config.yaml
num_key_value_heads: 4
hidden_act: "squared_relu"
norm_place: "pre"
positions: "rope"
bias: "none"
extras: ["local attention windows", "gated attention", "value embeddings", "hashed n-gram embeddings", "a smear gate", "learned residual scales", "LayerScale", "capped logits"]
init: "normal"
init_std_o: 0.0
beta1: 0.93
schedule: "wsd"
decay_fraction: 0.49
decay_shape: "cos"
final_lr_fraction: 0.0
train_tokens: 171200000
Each number is 500 + 40 x the weight over its row's rms, rounded and kept within 0 to 999. Layers, rows and columns count from 0. Numbers have three digits each. The size before them is the row's rms in percent of the matrix's.

# up: layer 5 MLP up, 512x128, rms 0.23, rows 401-453, columns 0-127
# down: layer 5 MLP down (transposed), 512x128, rms 0.119, rows 401-452, columns 0-127
up401 112:497525478532518491477539512443413484521421552489438540482495511498483514473519445557558507493492579518484506492454537529501513432551474507488484518469611487549488492577472509561493523464557509501481515485532559513450541507541532580515513435561429449576503509499567500544533515484500537411426519463505547492464502559461508433531476472529464509467494536501499474416404475503471523423516
down401 113:441597504545490513391560544482465529448455480514507538479516535485539470477479484458482490551499509498541517464482556439542512500458487456471515494495517533524451478567441458528502567466535575522423545488483461421528513468534490506586520538536558500460499552486542499457542449507488505492490474585554491578438448446443476549537476474427426518473468497552518477522579464475504516507505
up402 104:498515591578516500509490527457490483483519507406502541466559477498546452455463559524493539502587430537479544459446407451496502570490432503475468493470477538535554505497475518466519492452534455488438475470474443513505522551523476532508476539502506537436505463543481464491549567494447501546521535533447494487439531492481526466427484406577586511578512541502450492457512489504479544531553
down402 113:569463568505495472499562621531531470469483508480514544546545532556500534540464545462552509493497529532451558494460441460514437500512458474433469464510562509570488463525484450458506462525490444497504514493473487493528485485498489514464504428562553523551438488484497459545471492570536488448498486443467462541572495523476469556489527440500443584551526456533455429479553453438491585509471
up403 072:436513561519553549557568457402514507495481484580547469520506553509513492503471474533472509561477522522519435494509474494424544485453471492512523480482496505560471542488483518511476510485491531544517455474516469496476452425472484547477412577572470528484461508564479496415572562516512487571511472536496534509494491517482528500431552429481448496534483492543409503529593509559507424474444
down403 070:501562550505547510553503561506475509464511438547432490466509531460479536498467545507495510492552507494547577410518391427548497470489473503507501498486468507527530510512418465477518478535477495490527523532589552502472543488491543558526522512552542538463487434549488459475522528479469520549566482489495485458530443490481441521442511408473474604527413498467455532472483425509482557505578
up404 105:449486526498548507496531498464586487567512487562474543442484496485551471470457488510501496468532480397480480525492473509486568546472524521550453534466543534460452475542530487565485504493494506449454601471497471457469484501370460557552504467441538457491556481592513515569481535434532513451439532502487497493498462534462463499501503517448535519576492486498472565543410507511494554561502
down404 106:404507526506526500599485482467511564541486521559468507432490479546480526506514603476462546510470471442526515561485466469512510529470485436462443516455524534501545559478554456480533482548504432499458527543463538480541506454459427463482502559426539599479533491545575492542515485493535497556492526429546509459436460483479451519549502510546457461482509461457479550475555455506427502529494
up405 059:441504495548508493484465504520523486483409488495509506502495469463477549514508404547547498507501526518467549442491506475514489526555461500429440588506488435512532527477495557523525498486494577600519518494522416498495485512457558557493431492484494499466491457487494528474481526507508486502508453440516521558482455530558507462572466431511620521485544441442477510490422495465629556526514
down405 058:472467483594452447473514505522469530467493460512534505551554503472440520452472455481450513524475564459428519512512518478550541557424471489532516496500475547490558532445477502477487495477510507502494563542473409456481537499517559511527446376502535453494470553528446572485530538498474552469460506470548532526543496475426524502523487486516544493449429511404505504498537561497591483586527
up406 105:501529434456562525529456435481482507509436419551467486465533475484513525506497435456538451471442421501540538473543410473516508472435469587455575548528507452462587520494536479519488525459543532520518462540441516508553534526527547553534524525570548491504540543460519428511538529486470510541486479504452547455459494444543550484468547475554481449514530448536464530453503463474498569459500
down406 105:525509523448421471447515479493469560518464488477492535501470485512509498459452443441515520532460499530495526495427505537477516608466471523585543499528512450502555514555485595485455464515510447472530523543368452475541506555478521514505550483564528489520533475496415579477532500493390518501515462507460485464552470457559538439493527536517507531589486539517504526509515506437454479536513
up407 088:539483485559515510472486491490423484468470436580516426504485531456565486578496553468564427467494504522514491502497477498515520521511462554537475488473491500490423532471474475475498471474530449539531440498573499499493537442546475520514436527522449494453513510444470521550529454565474569509477433474539583464528489475531595464478508505485592535512578569474491491489484452453564424578490
down407 102:484489467487476456540447461562541518489468488435470423570452532472541507602510496531519512561467484527445516503503559443506564492490487503478549492475496491438529550480467528532552454461545541500521431575487504497517528529539476496511498488405496506503594433446484511499577461540466481507493502505493503529520487509407505485529459497525439526432557557423542486530520449547499549479608
up408 113:487475533548482440548478506520555462493527537489555506522537569550499533440522535565501495502550497489499455556432495487519482548478424520562536477533444472415478463453469558490417528473515526486478565572558538528574530486449522481415435467533512498596467545508470438534521461580517507471531507492506490498456471476465543485509471430479457468482490540563498482522451549501486468448423
down408 112:564470414610478469463529525484503463503465535493504535561548571478446545490465556506472479460511528407486532507479457469542498575515538467452512485588449457495458530533482431501448534499541492472548509538437444527452541533456537478566484497524482471493536467509533549480524488499534580531486464502537481476507517447528537520506477540463494502526519515515364495446548498544498456541417
up409 110:456446484523441494528436511548466497553486476516468475546432518520407503504496463535582518483517554576513512505461493494484506461524514504473460530511486586517543386552473471474525516544465518527468547490520514495512524561499476556476474524552414421510534509480466521494508486471553492560436486519604513548533490492454497486494545575515451456537474468456489477467561551451549537403548
down409 108:434460554508529442547483447487501421450550487501493504480501455446547463505502479514489498441521554516565521544507540519497529427554466475412509458504522552489533508570493521486437479486457453576484488521553445427515500449541443559416571480547428465537443497495468553559470566511490517538456483495566558441488493452490538489490530536554435502507470515467480584499500509516476479504548
up410 076:459533509495485544517470524504483548377514446423562476479465440506562555494489481505542486504528566513507508511553554538495453504489525491518416458397446568453505456511424567487549518548471504528484529457416540465456453434541436567534542564530444496497467501556513539522466553509464499545492459531515557542510474529541519510521556422533505519518507486532483504486481494506487540439487
down410 080:517502508565500486452516494476535610458520479498538520484489551459537540574479505474559449544576417500462490487521523489501509569539384484533464479514487526500537469553539475456513574515453566480522485532559440495463461498479545472544537478532461498499496458516450508476503522506498466418513545445447457508508440534504523428456418501533518484483502558443550473391477463569510513479489
up411 114:487507452556495475506456487506483522551555575487462443526516472490538482419540530483517504532477499521587522471446508456534531529412490536560500484460552479541425487393501446484471579524521471555530488517445488487502470543462522520452525446417475524501558579539482548501478474494514443519526498477530464519470477591479474462433560514433568452451499518471461574541515498473538525532531
down411 115:549567510513499506477544408497435489523477537426541475498530490559483497456507454558469510545434531501516530574548496510497497438508500494527568473432558522487489509488512521458498471591546473439487471579452529457467423475476584549489468498516617462549492528450537450532498464555497450513467483449541463480566491515515502464432415493518465526521516491425503510483535555486477527522525
up412 116:523421509469503489567521507478558533492534589555534507511532507552497456484429421507563557470548500567485461496479499474511486532440502494546444462478444519495494491465581540542490509506538479459494494497491478491450482596565424546489484423494483465549573537550481440537534527521498630473447470484500525508461501511525491476557528482472461438468540513462460487530449480475451449480562
down412 114:508513488461471554516499508447463537535458515442525455582561562522463521433491459507493503491554436454508530577476566508498566510541520506466503509489474501467533469478455559511564445482483462485525476472508458476497522548494541530451557495500422486478543451416493446455442526499539543494457460540490480427529488560441529550618519579574514522569499491508443446512484477494445526519538
up413 111:457529478536492435476426513478510580458532596458485600495465568488511507448517417497517561438505542511495475568527508474490546527543399489528505514545523471441499512494425503496534440494498533510504467411523462552517538525438511498421487490544501549483507535468542500431470560534495543452454479460566491555529513518500528450447536480500498465532459541502536525525487501452541419536465
down413 109:508483523542499481438448470504569485528516527498467494435515403475525485451565433482491522457536510545488536526530474528495521472469476474461581488465485568490519532490447453447577493521579490525479473518511431557532525543410527524431423487473439509515514454410563481491521574532490502531540495541568502517490539447472605521456477470504486534507473504465486525575537538538544492444480
up414 106:505568477479494443522542485515480498421505475503471477566483547509481499398503493536557597571476498457524479514547501525543535552553497529495496498556440519505424509474498516469475521476529497535466523473467459530511460482527577460520499470453431531508543501503455519541498589479550540464498485474500496535377568564449548484463490536449398443552440512502485483523542425483498470542506
down414 097:537527571490473506501491540480532529534474448434490493512470534518471469460528545560512508590543474456548486483520530517509509513507528533512471496466528539445385462419502484538555530511561565426468506502558460496485477439448540419403517453487480528546504476519484462454519506514442597437496499421490543523473512565575448495502518548442511536466450560508475499491543537519539480534468
up415 115:434518512524464525443509491483502536427481520468493454489539527538532549486540447452513539484398469487428503482544417523516524471520526553579512476485476487411512591537534541474502487489499525536439488541559506499551469512492451470565503495565466527518425553487464458478539498567499474429509598432495487496568487554483535482424497429565537465475533525516498490493506518460489556483445
down415 110:501425501547597486448539566475547485523451520455485450516458491455479521472489486483426487459513494497493515520491455493559518539520533556480571478416516468520452474536548497484601473491515509476523494547529431484442490583490467516487470535489551541470491469443464466545509497457487549502445621485525616513526510504501471499561467537440453482519486408551524474452492475536466526534497
up416 105:494464525517495514455493521496535452458501569466526466474549436514511469550543471455539492478455543442456488537496479522490534551522534521547488512497441470465545529504512498492493505514519472425469524404515449481434499496483549411497518530620503524463508571555534422459491482546538433548475530570442455525475516493582458483535520503470452481533556565466570516563543482458526519432447
down416 095:493459478511519471477493470497485448515553471501481488525493505514447470581573557487437515543446465526504518509467449470490444497531528508484456472489539498527529455521448415514583556511504491433546497565458504518472512513487574475490474540467505540466535544478525530445540476406575519457494509513411380531482463490457554440611478558491538486592480499497549498491533470534515492519545
up417 053:513465470491404592561542458467512508501520511439499474487517502452562520566475523535500479516421510555479436467526491493483582550487567506512497509455399472549455461521512542491507542482501521572533479497607524496552497523518530488469486493531438522553542581475500511404565474477491509428535520524516442540541496496464442493482491459457495479452548504454500448437572504486521474476453
down417 047:589520495511448500552522477571402521534612544503442534440478450513551509525508487439507496562432462565508482498543446480529513547517556518489438488449504508499470529497494501543545530543509499577535505530500529455529468542435482498498494524505458574511458505467481455532522482596467540502501463429555488533528447491475479418496455465537518465470540482519476513488506532461438495416417
up418 129:482448610484510511459553483476482470426515506465469476512479528484565582516503500541503462508486603519467566458532443477504539510553449521532445497465498491443473489441524498517472500503530549521539532520546585534524509533515450557520473513462524510429486457491431489495577532446478485458534510508478512508581483433486475444437462482515485476530515461488513540389472612472469553537515
down418 117:558429515495524477556477494541517471413453517460425509471529438519498555520527521517517531596461529561435570483529579465491516484488511547422480458520528463556484512476556564442557511495591506517514533450526551475481499515431499434532460454511524508450469498480479412513504443487440456440537458501576463492585491549495502491513466481512487512536452484470502451471542541461539493497535
up419 097:544505542510566505532462514483494522563505492452511454497493448505406486429497515466498480523510561490450526515502457399532506492544483542579528470483572631464477398468483513516516508493561506453504578547505492494480535504481549507459550524517544461509497455457492478494543437483487452531462447492507443501459447521549483523529538501489493542536572571467553426533438436475474539541496
down419 105:465508417447434505535487517481509492479451511522536518465452560502483488541502447510529521496389501466639498479486513543515523563491557459469495519531499418553541485493482515483525527468516503549523453454462579495533520494521481451492559458536478475509419488479560460478458477547477507530502525468547484444574581500456514520554439497596463470479466450513422527525548541471490556504512
up420 106:486519417454485522462457560454558457481464515497581474484457490501478524578477401472471515487503464528525468486527460500510593550511516518519532502474558477407441425549463517559522409476518524440453501593505528536594517451515491548479483494504518519489423513458488441475494522563530504482558586465485529507449484447565475475501517508520513484466517486492488538477532541537549464538532
down420 109:491564571462501563476516523465537550563490529566570502497467447528552501532527512540455552430457478534529468448492423458425458558536505498542549464513537553522485547532565459465479544450490483506463492528442507506479480437610498500492515529466496452472539464437487500460464493508485520474424508485511506542490454503446451417532544484482513511543485377484474559495538518479450517513553
up421 024:509552445496538444493437612487539458496513477497442472529484527462482532485485466537519494519502507508426568521477506504462420522512517432547499539452496480497523544541550546491528570507497525519530510558526453537596559522543463487512417462417520521547421492470419495531468505558492478569395469486504448464553486460480464508487509487445467536525563515505506488445476482471497568503561
down421 023:563553508467509487468505528464476453501517448559543452455465457399454456476500512561552479506498476516485558532536585424446545514494542558482541497425484485480533480466477508492452529524313535531522524522534460502534572485553519517539493512479504470503502543540504458495482522479552512569511541551398527431508546530532479505525536511503483484460432514481463499477489528459512500485514
up422 102:525481509474483537506424536488473516507508477534480456464461485458500515539417537455484531494488478535468452458537512497468453505471542479489550538518479526514481460418480485550502515503484507505502540516458528578495468452501582472539514456511463514469477458536469524444476557485521562540529524554584459477506584512557490447492501470527605458553500518547539505481489628378452420446472
down422 105:488457538433565469451519543503499482501482419492487520484482466541553512499527478482447561492515442445566487490570607490524411528467580511500492441484463458433565518526455488474489523532529492543618480538464521523489471524452521479504480527560423522547464476423410549510508476558487492543471518508516499499531448490538558462543466518525508506469528539479454490458564542519437457482497
up423 104:472475431585489530479529466458478464450557474464565512468480511497533462449471449558473433504573527528546494492520572523482484567552488506514439531523509502475491451433463552501401533479522514411476500483486518574490497561494470449429482520496498467558496498537469492486555490507480544513481481468567526581516539502504491449427554501503504568493446539568496448494461487483579517586452
down423 110:486470514496549470555513463546459526570568446456524506584528452490440469472499498491454443484495500453562419523598505456480417481512531510453468504518549502493527487476438563463491485552470437546500481558488546507470486533482483456512427499530530493474494509507476543514476463486478514515574508518589527489443450515587423563530577520453519518482472566542526461546512443452546472540507
up424 130:471554497509418498491453497463515464529472543485486566581563467541572554491483553530475525525471457459465475459506450522510502464523540495519479500548541437516463441464503497541527506495448415500482526505510519511480492413549537509470518463491514533432527442492521445472500587523523584506482439561539543449434585525503421511468551483518475498483525565550468452574500470423499472554468
down424 114:504459493494461493607477508555482486473494468468443549586530494503517483475403523475502462486437550430483417457537485544495539509544548439494519441517551474508527426468587512507502538614464489471464533511503569499541504491517538524467553455515509513471470469414501451496455517507544542542471487543543480451518501544457476534478535489460510531520540568533525456509519433490594470466480
up425 120:455499447522498483543473566439520533478473466496504499389576520428527508387520562426518435504537488472486487520515428498458512539486558520562543498497492566473488450486456562496443548532510481499572432502565500475517507487503549483488499503532480536527527477503533460467511508493541491534435440502507531550434509528593445517472606529515525539463456524523520472454515522455462433499528
down425 120:431483455553538562438495492494471464560450540492547512478566527482507437422417544480460521441559499505540578507534504457560487526493458503452471480476441549514529494543446496500483480512430508413541377491569504500486474481510498501478565430514498504528445519571532480529456521487503460531483477532567582479472566485520481488489518515486455572512545572524484549468497509482463483529538
up426 124:555536416467520478494536420455512537423502505510535523520505524493546486465557488467512496542553496445411555444475433534479523546542500530570421521442491524489413498488530553554436469527537468495507481515427530533432472535459570545530470515503553561477551492478481394483542499483469511523470570462491579526443544479490494449521538519546536504472482555453489488492493497495468475553473
down426 112:560530529546455483528552480487513501473539510453477548535513469520480467472443522512492562547546450442447580466479438444514453451537530508478556474489525555563447515532479507588464518559469436485491485524478502554553462470483547500476447456395484465487570506603509493497536500514484476479503494520570465524429546534520462405485467533485518478526536504486532397437561487501510473504484
up427 110:499470511443457424562491489521491455453508514491449456469594510500483543543529463498601536496478431444450473581504472490541488485470531449493457525474508513491552469523502476523434564482464562459479490492493566385489486546483511508463460453502491485481534499507545490499448545544526433568496508579543458561546511527524502453529514537498510491514413524423567500537521459450506557570512
down427 117:524505477475458481537477440576541469588468507567530455562467532576494520566457571449498545499518527515524519490457526653549501514456570569546513503519486480443523481496474486503482447451426505460491563515486525514464551468484458508551545470488538445473516470484526455468494464494505492487504488549396485520531477477473537526489418498475419452465530478475560492509496474504430539510503
up428 117:460489485541580577473527521495489513466464525520558497535495519490486551486509561463480432513520570485458478490477472476487586557426493469462483508497506568521518455482506416469508544491514504503448509495532407465484482500530439517515456516407508455449536502573512496494524528468510504443464590508444527499447457465535506505450497569554507443560539471555398504493429553527555527528558
down428 108:505539509516596513516406520512533486490479457516520526434509491533519504435490467509523519515548432496535553481469478507428451443506518579493476477487455494409553420487390495488544413450517478576534538511546508526446505523489453521485538471504541506528506500571584530516526417509516461485503533486508421443525475526552531455501495500490509546474530492499538566553469571479464562499457
up429 078:514434597486578520487440489508519442508433492531452540454440531456492563493555512545489519477447451537444495555506474524552547477487441566495495497545485467470485483518525485556408441482533469435527534524480503569575529419506522549435476477525535516468474539448509555476493545542465520399460564502477534593515459502486549469488542501484506520453517503565488512485464497482484451490533
down429 078:572516470471561528531527555478530462448496514473500486530558522512554526550475523609470437493566508531548431524580457518524575510505490493541510482453477501473509436539477466570441478516526476433475565514499411478481477520492516475432466448478527428509512487447489531518476479519571443475521565527510433435452478519487562524457527543461504547408456525516479507538490479565451504478499
up430 123:558452443484472516477566530449496497552492521487531505525526447468488564542442539550503531501530576450531474514560487512484488476460538518473496524515533452512469484521523526415467598508432470492426559505534471438471443503489541509553560572527443434472435428533473511439512537493530531497566507517476453451470506505456511505451500463519571482547601472541446467475465528523569493470466
down430 127:497497512539403499452504510530503480482487480466505449386486501477585451484436509544500427489548515442501451469531526526483501476572583452503503496512542502512501534465557558486471507483519505502498470502443520476544531483485493547518517460460482549452450577436539523508545474419484452548541513513493510509570558572456409436408468538538572554475489558483491474510527539513500532518552
up431 118:459509505462470522475504467554528527483513534498550521421439484534507464443470526481543494506586476441444557501460455494503541493518456530510471534467518537479455576499540506548466413507514482559515552551461476499483487460468494512475567432495451480501554509497489461541544543516543507541392457425525537492525541576403446477514532519486543477521484541456596475473444557563533527449507
down431 129:491518523453406539420458473472437539508509594479546503560484528565460502507523482487494460491598517478520509525511476457520582517526529435558461511495491555532475564499494507483528464515521485502443590525468545485455510587428478504489490543530592528482520485496550516488541449537441536565433463495464455534474485512447490531508443497508478471539471475507460464447472441553464477548424
up432 114:463525556397509501569469502493418473566474496568527551502507548486608485473599511454491522514483570552454563479525456476526529506399500503514426533478541502537412498509470532514521487532483535520475449505468502521476468516501469520438464519435401541446530483518460504453562507521483459515520552561475511541540536509458543509449503463482483453479528460541480507533443501463553472477489
down432 109:557539459505429520489537500537537512522495535508429471415486564476561571461574538435481596530460457552446496521447493502448507526445475466457528513455527534536470521438518505542434505574490516536506534517480535437468411552514554484504485500508596530506476544532447466497545571472470459521455541520533522501545531498491496511464423541444461447485509476424454452531512505525494501484498
up433 116:499477511476476569510462537436531496552502509464472452590561548470488543502461475449524479466560493522491508507555495457525491495472543565535458444475503520533524468462484501414501543478464468546486455471595474431482483481464484544527525495496566505478395421535543511429522550521506467526573491482442478459537488505451529408511483491578547437531502501605493580516514502480519485474483
down433 112:492535461433483536532513471526436536469539546503473518505524519536542557534448541530509552461521553501512543606565497546466577493508478521506510483401519545484477435532523497445516500531475474441510475512497481510511471438557522488477420486490477445498526450478521482488509527518442483531543535472581493491435506457558561483452560491395484455555441440491529424505452471445566457504543
up434 102:465550564441555439517486527513524526465496462435494438535454448483543542466509525556543447565478513492507454525510501531457462536492469549574517528549502469518528525491468494507510517464546441526438502595464480535577537455507476531485539462524532490481445520541409551519420554466477466468537548511405517566519536502464570492450497484502465438540454511569478484474503496482426559460470
down434 108:521466485437506508458535573442495522353514505487472442490498499566485494507451501494539453492452481526556431514496579514579508472553484516433542533528472472531594510505486520525540460511442522492542482546493536575531578547493477458524470497502514501500517466547504479579492488377454486411551498506463519487435526442538517463468541519481544517501430472472535484495518471510530474492482
up435 117:465472476406523518486506460513525432504526473452528491460514543525454546485517487496506532546513549552504402545532416558468526538499535457532473530537455442518492459501509469515442440506561524467515438489537488458519559452404559495513555522525446495505481451499442471505476495495442519419496520588514545460480487521455577505537501505553556459510482575509450613499492478508565496511534
down435 117:470491490496554531439514442527530466512543570509569504520580476500514443444487524464436509519475482522499442599424522486473505522528513555513527482481565491455491463539512508486577456491481504501548463424487513477478569517468529531485505503539463481497553443492479550450472523455392500478515580549504510490519488507536536497542476442512468520617506489556456579518460452451459443458435
up436 120:513496479470399572497458534501436504499467469453469533421467445591503516477531466575507500440544459492485601503507448432577511523518538579484508470460440447522578456479435554492513463492523487495446444513500541472528527568498558574479553483450533532538457575546545505513561563493510500490443517464515493468444533475459492455548535487472511486495516526483499524491505543507480498448489
down436 115:510474495535460452520523488463481477607487526510510502492493545570544493487434579496470548452493527456521417522404479532543495516491519453518459537462492521459503488515488541466560530509475490485514456498515524531532479541464514491544441550487481520535492606460538530496447561506519512478542445453442389498437494495535451584501485492541490509570459449512523572512549395499439486476539
up437 016:501576525386488464449433454458435457517529535491525536528462485528516480506504509531555531444505514467492464537551451554468422462473447534437454497452508511488549560528497491499518486489483390405512484559473508555524530507568548546564556453533514467559537492461485528496486547529437485499486428531573502457516537525468467473521491476510572458478473502485509464526488564539573489485471
down437 014:488519518506477556510520567505532429510529440473490544477500521555523480540511485481480461459470518505519522552455545531545479547465536477458520500521584477502591490481533508537419576507433547474513482532479499498498595519486614398547541470464530479498518513401437533520455384483523466495541438499558544513470479487493446471499443466495540492488477451489470527468483496575489483494458
up438 120:483531492546521536481451440462528565516490530491471435482572563443505547487536502519598500470546511539532525557547463511512533509458526553507476561507523457495546437419582527504474480461539579464524513475490478444538450502569494517488514469494505469532523488442523531463470523484485566494540461457452548453453480447469570488535498436417514466459467510487413440538499540522534453557434
down438 108:538499485526565503474454487463541533468535454509456415581493492494495488517513439475526459530552506567592483535475531443504475509497574504491539466525505446502507450500523551550511516465562573511556540471519518434451413521475416468526502492542527471537518536508549452528510516445509509479536476490467451559599512522440574471550481442435459509533481537468421490426469526486480468503452
up439 011:456437433479453486419507522492550496491488468455527519529473521552483543538500564512517515461436513478487490473520493475526486501547485515532458509456509581575550513492524591491497480474508455496493512405449466505581467554508435553601513537470443417476445484523457546451533551523440565502574451517461507523502499589528438545463523507478523515516480536522498514532551536536484466508425
down439 011:510450472502503534438503535498484505486522479533496452517455494486510520542446436504513510528529458434505510539381451492469499481570482576496496456519551564464560533482485496499491544475550443545504478488537469489512590439488494527548573437534465488523549503522471476421606465554447488516558530556487567489550417556519496419512537485488518504553500509529532488474466447499476400514505
up440 090:475410486537516485485494519497502494438508544434495557474533496416474471513550489530495474472445482535552568508547484456499500483478525526517534486528506529447489492515507590444523518562550474522513453521571471533607483512491474422461505528488587446402555502520431476437548494494484510600454579483505552486476519486542515462503573456498515545554438521490446446484470496530505474473475
down440 099:463497486506541560443461534510531465555459504519492511453483520475481456511514467476492525486570572506473499572525502554437476554450554454489461451474490490495586486559543444503492525473477497551536458548452545493505518506426434528550542477547466555446484556449467528463498479515379500440480548492436601472491515454401504506511511461474506498477540461510564512500574523488568491532519
up441 111:502487528541505492425448489408513477589426567511483489457513502488505491472507505535514556573477456451457570521500538437474484515531466481575539523484483422490490531498445417478588454447460521503467575485585461466537437484503539529538566454520518491483542507532492517555555540457497483544519515538516506534520485465428523464495476524541581473538450491469458482503506509460502419536442
down441 110:459517537473490542524530486483578520435452560535439417503442483577515513447578486532487467533478506555465477504413479476479410503494463496436467528498542460506487498530555547498536494542541494555461531475510471443586501476393508511527489559526473480488526474481519430482471481454535503458512591476469477436445494469557522528505537498477556567515524524539542573475453484518512485497575
up442 017:449491530486495474490541428502442528436504448483509502503554519474504577507484532454483470473502473406476467523482497492461471514479540529506471442444463570477561516494521575464477528491505450472489531436483524436542504586476458491553532488516514528487550560536457519504532419429472509531592521493534459566477424478581524482411461521509519516527504547578479444481563580496453497508541
down442 016:493577469480525476480546475554471534481484464486507494544513415472565508529475468433500461536512560396533483485428446501590477536560579544520511496503499514514560531487505450544542539478503528522518536478547463423465557501522464488543538473478511541487469540507448428438495420537456453571548454435534459498494432482532505507422526555498521524486562521546464429547499516478474504498482
up443 109:521496500540460538416575500473474478432406465507479461518515494482520489519526499492515500521548414520489595480450472461467542505560499498520512536456509559466418524551489509504536478551534517495532477545524514485419542472513542505503420475536493559469541468535460508502557516519508509462445521418511521545549469469519450459429482565580508473537602508443490456532444527411505528519530
down443 097:465469486528490425512503502505487548511485485503553456454590588574416505545533445528541516510522492455439559545499537484473502506536431550559528515464492527533486458453431422541472545496470485491541470477526535543470549619508583538467504451405501497506539502491483486548503441530504531523524521443537514474509425512527446466460451493527488491461535489425530501480501505432513467496562
up444 074:510577484504482457460530545458449492482471484566560549491542466440464477525479504482519533510457531470481495507594510556403452509497470498511487465561471489465437519449487483466474485487556439446534485487502498453489526537541438505569601465457464482529542552429507475548547516463442525465491462518513558478551537516536504513540590453594524462476550550463491469490524559429552495496471
down444 081:512520513494415561490460454518527503450497464475550547493543499530479499529490502540469532494472548434457488492556490507583448508505488491487487556537558481525566541498491488465500480575500507427510480457471539473569491543478474478529465463475618515563578459547548549509473546498504532472495499493541528409541511428439442518530501462549473454457498419411450479509512439557473536494437
up445 106:498497566537550476523520449446496530571513482552511451509558479477533529502488449499470434436456497450460561529533461499461524470453534462482534514472509467540476486609446579491439529430453537482482488453550540515503446460479476517495570460506467528469588532485529516476494591517529491569539489508570501440497528451531491470527492416492477460551481510530450554430467465554538536450474
down445 107:470465518508461508526571418523534462474542466532490407538453501561510495579488488444525593502527563543490489455517551548576448469501469552511447497470417442520534522443491514417466485510469468505457492443461543483578565536527499448494498518489521514435495510536445506487557499495535493422517466520543495564466463467546576499536481448481435491522487490535545459534577514494533486470515
up446 098:503540483448553562478556433465491520502523553642509484451469484543456451502493534507505478446508433583451502514572485462497538435425411553498537458530490546515524517444492467436453518471501395485494533521483525496502517483395513528537485534496509533453420524448500520514581525524510518530541509524500552473482518503480492550487508448538457474531555466501462516514512486579522524492490
down446 103:517513445519545492484518502438526483409563501499531497536539490521491551528476537525477562475532435526527429438504412576595511402442491496502511461520496522481474497511479428532500454462492468539507474469501523505564529536492515533501497489509468509538471428549465498489559536605428495563572463452499522488512512487409412551474569450521537483512511482494506546518484530537562493456469
up447 115:503473494570493538496486402529487457529469495453454546446493459462531516453470542540473565440498519483523530445483463530425485485510496507519486542570526587461509506467516502440497482511449417453500495540442519530484432476442472511455534562526547557537506414487469489552521584526511564509466421550559515484515558480516531462524453541584469534513498527572486509486525513408479511498470
down447 111:425454535513485504514460508538448490549531492435455510468495485511508452472434480488531558467532481567532492468465555492500495554468496482535428529512535575477503526576503532472528466505466471491558466460428439582509541543470483546520526454563451492582433542428463537486469471519515570507565460516495477541560473518564490449495468492501512529527521519525436589458524547475402532485451
up448 089:477424423507475476506599462460562514478507501513545478464528500460542516510559484444465561481461497523550511539459395567515515551537528512546479521498471526493449566509528465462485518495489480526474522439541482521455513406402553523441503547519429435438480510588572514484511502526550518475466481514422462547549531524539504457563452511525440503539517494496539440487519493506527505471503
down448 093:525424459577422490491472507557601483507465547522501457529506467436600461536532507454525476495560476495525491573443468549459502493490527498513487520532461630530472488563491452439526501539468531541548482466461488515521446486513517504525449551493493480473530538475513501543497445483530426497463487526515529537484483488514506592559439510504435467463509474509498439510484424546448417484528
up449 104:507478495500446580542547542454517502520518589508510477489430531580456553509525476533519458461520589515410467459490494425525529550547458496566411462476525584512505513505584460480510452470541456509484467532558464506540483538525450519506526516448449479498426533464464519498516441427483532472449492516512549563472476511506452513431533544485499495582566496512507509475461464458522486499442
down449 121:439510523430435517515517480530503457491499479516494536483468488408587434539461513503517568467427428493537471402568569549536552497536499484440484548578564469491538489509469495462509504443472496504525526460487510468486520498491555539500529527522517494526498536480550456479428516547525458516546505535555533553487531559464594511493415447486454451461437543477436482523541534511462479482544
up450 111:450511423453491497522533506512534498472461495502530521577448500432480541545568423608540548466487550568477568516514505457400434386499519513485556576571506555607482500532526492479529531496507502477460506555445481516469420485553500496511516465473543463528467470510540509516487464504498468490438473550489574502465460531523523529450505518527496481466505503488442533492443481504470473528481
down450 101:517505477581509502520517537546544520454489519483549530492416500456484524549484508549523517493496434510551504447560466448405534526506452502508530469514531564495492468489495470422576548519500488473483559539487446482485457494495512540493479437482558482659520532525571541497501485503449526477490492441494475472452447527580462582508493539434394527469520516530484483505484524480489521422489
up451 115:469485489497506487540454495444513455532463560494506537500517504474482451515516505565545509508494474441434482503508507514426510533508487465486475531528456507481484455534491433505545612487519566561490467416487552429601548478497506497527555456561446510470473486417557529425607459467527552548483486544539514476450548446477455496475495475492502489559480484457463534504515523478490605553554
down451 114:508521514497485478466460519508536495496500546484518442533488518488499488504453548522502517554494479476443439523506459542515520423463508447453523483498483553378505538519396480490494454524432559521514490487479570535532556546513516588561495483534452503555512575461502564488571534458550481492535441497540571511517452459419518520437514474521528504448464537418500556457513554510406491513460
up452 119:541454489496561500504485479560453473459515442478552533476485457525497407487495511495518481455572475531480506551577521511504467473423490555453490519485574482448504452511480535568482481499579543576496508457477484477553466489475557531457492521483451506510533436556526518463515558441509446508445527474551467612470441560509567458479467504493494394537561477486547522472513476443547491539516
down452 125:449511442473524500515452547468501528499571416515539484474517572643560475526467450511467499479547508550479460532513445530506441520526521536564509505522515520553526487494511504507450534479505550579448539487406420485443519456514530479484428557488553445498501536427509538470501487469492524527452448537482443532417483447555542517502456526493511469494528458543449474469500443529496501558528
up453 119:518522439503412415531479453513432449464561398520470508544462471511578537530464525497511516493520504507560519467550482480532595531465536550495539535491554479499450531506608529561512510465535519432475534500531489479580493446469477458553484464450444521456432511510527444502481486497508529490501500520555533525453532522465492493563464544488508514507470507512416550523469447444473553423485